config.yaml
vocab_size: 1011
norm_eps: 1e-05
parallel_block: false
init_std_qkv: 0.0146
learning_rate: 0.00388
beta2: 0.99
lr_head: 0.00593
decay_shape: "linear"
final_lr_fraction: 0.05
max_seq_len: 256
Each number is 500 + 50 x the weight over the matrix's rms, rounded and kept within 0 to 999. Layers, rows and columns count from 0. Numbers have three digits each.

# layer 8 attention value, 256x256, rms 0.0686, rows 214-255, columns 192-255
464591474607529474521535533470591531553477534538478445454562522426459476501484587473403518543467456557518489509452527533510566512445503388510579470549499413588484544487493506480478561539447514
569532426466497558455399572529519447476388466522539528541543478481462490499491598528518480609540568443455516519539484501474458453541469551462569460498413482504474496548472503593555524403471574
533545461585560548630497400505516471422600520501519493512503530576586544461517511518466560420563452442546461425462557499397584503510482474516534409437508473461472424574514494503433442445506580
575455468513517549522520509587551424429454535524523338558490554540526567477445495448515482440559473462528462676522595529502514592533456467441384469520489493515485486588473500577490475479549448
503500542465524434520479491470468504504513507528562449430468485463483485503449518520540455481513437503533425572509521507531487572593446537498446550453535452534495510487521409508476551527540522
445505505532503429409472478533575536538552537479435550559543502544531577377553468545458456432471472495445418433483468545547466528497561459583484448433500531502457472434532570534498474546473471
535457460536471478517512483464460529424478512501500473486514487506546413488485436534493389492606495474477574566551517588554556482484462527489448473452563520498453506505539461496547457495528481
510482511532449494449585561506581415493516556483467427476553541525573456571545490398497549473532554572502520527462441560543516436515542499498473402496485465486443465507549571491497419506536471
492459485486371480566507496516552513446517473508428526469367527489541432520504528483572434515490551445560471538490511494453522427469511543434469409463482451520554523537442566502546487459487517
480560468508541466545517455499546642434488490565478474477530486531468573456610556471485430514431474356569539511455439445502373483565579472500483511492443527483458506445541503438552545462524545
566549505504475471601527528541470524466462592504522573537520472497536523549553455455593494480504523497488440602511541448473457521496462521513445491505541440516514524478451541434525487545511494
482442514377433504381484472534504573493520448485472422521549501512441419512525420491484472556469478512389477519565472568499536533445580539585466520421574603472567512499479446501460447521498487
539515513636527558442472551456451524524508541438532506538465509547422489533458479537575507525503448496519490527502528503493563509414441532523486524466511521564403458472503515417506560511540477
545420503607593538553465543475505418557506619581568493458575539528551585585524542476450503488409430535535434538457448437538628445482477493418429448548478453506427443576467541514472524461587476
402525556504492396461424458564491531542558466562557535501507422407439519490609463541505487522512517403413463533417520442608458562453517399473534469474553528538462565420569549560588520445453452
528506558392532529498466466523479498437524616538519471475567461531507605560440483494583376546503596455565553498545496558407473460490515553521488636485490448465464523474508516535487563508506454
577608535504554463424479487496519516462431548532480564501538448502517488420456554501464487578463512492515506452505441583504499492495542476508470551551498504440517487464638482542456500483525444
528610534498556550568398525512448545545496441453470441549496568488431544430373481496472523477512424540432447415485472500395393426466449465458523573479477510471452484463509536586425540504502568
447486521498564420449449530493554469489468434519473523483520523505552521526406528569491468567524468481481489528473476530529497496519568506458482551520448537540410545527531516499559483497441377
510552493585522474571454579515536455465585505598521478479575549493520545548533592505531561437407400573621522565615501444512541439514489475426543450476502476518440508584537446589484584512568436
481585397506510528450491511573536527539491557548452513534535512545547541494483469469465563455539505556547492504475469499410515513484520521512524530539535476639480572481524537452505557590506498
404528492532540564481487494554580509471434555490448427541469475348435532498487570445526468482515454475504552498521517498443537495493434455456482460429525507458469528497553437545474513444529497
430548535393503479490560565472476461591548528489509472511541474502512521580525533523541548442562477500485544395441484535369432544534500567591463537488521526452533578536532528445502523522535518
515526490551452564394469527500526499556544413551490550456529550435438434505524561417478557537497482563579533528573559411560479418483475500512541499621480477379460479520481516395579499475475477
474401537501455541466444581495553516533418551512559546469493526481428474483407472626564525392494439451465577497474491502542497600509439457557505464472474488586428442425549479486503530494528495
482538548526502469534399474490467519456444545473531471528465492443489547578470502468416499524482521496480589515552482425504553481505457467385512514525470447536567486538462583464470459469505489
494471471543474451421495545466520460444430507488545584433519454464540459461507458461461469534469418428460400437501564440544553515443439437418539490523478493563503508513464492503472536425498455
453573559493468479484467526574564503532476558532535639547453486473465550475424492597520568527524545446457457503469497462493481509447504466486457484500445520578478515490485422464520556508473407
525592516510607490482520555539504556483440509437434516516451494453421518512441488516551421465616581490534494504491472545403436502491495511520462473543496479534440550490535435488421505517486460
474547443503472447584579498456501505529503518479493454536463608527503487607463592477552430464494527495567516574564520471413462513512449452552485535484511417502552563537566520499497442529537596
512570516399497450602451494504426510413454488430438395544401548570481504508459568531515548525475449553539409557437513425449490504522501508454459597519563512449524551487439451482512470583532462
469409423458429484453426441429397479408538528571553580593492585416562450489553446554515500579472521364510466562508541461558468444472521581463487462483497584519545466497519554511564578466491463
544488513510477533511459561465510491441454531435434517474491498526515557510483507531479506485475494533496513483401499501516464429506526433435490499514477486544434577556450430457426429504475521
513499482481489460490446539587508468546466567425453411442519462450542538446507442424541457479553473570482486436493436528449529518489456471395471503487550583487503617525540580547422509489589524
574492460511535506511485479525453483479498465615536517429512484456520611464501500513436471554425443435496435532456531432552446517432524505464494449493474529573457536449515449549424514473529522
532511469464472487473436534511472541498435500498498516467567536479459560528501436487465431514398495471484498543431430472567548544467564481457558464581495554530550574549446428617535525517466448
448569570531494465501512589499525445369565495544462500537472498465593477498487382510527392482538531443600431532589407566460553440443475446480512495551568455531495572533493517446466515485437519
439506559578429460436612586478493579558499470553556528490484518553519524548530623502455472481502574547464557537556531437459516544468538573574489431483469494518578527516407624436517485579504485
483507565528508536638445425452442545537532503550509562572547536447476582515449467528534492507520525487497567504493461501487477342563495514433545449525498505536543469572555498559456573467505576
498498472492553471526524528579428488486472621483469591529400477494420436447476444425508541449490373510507484507453545417519545490498464550515531506498578548470440496366515477513454494537527510
458498515502442506481501521433570430521591524550499496462547422437468481545516470417473513494483419557523497528560459473578549482483448405518436498452622498460571479522490512459463478440507405
557505561446568461594486471625461606519577503480418475449491540538505427512542500474549490450529550465539453446558528486419507503546449396499487526479451447543413661531502461454447544577576491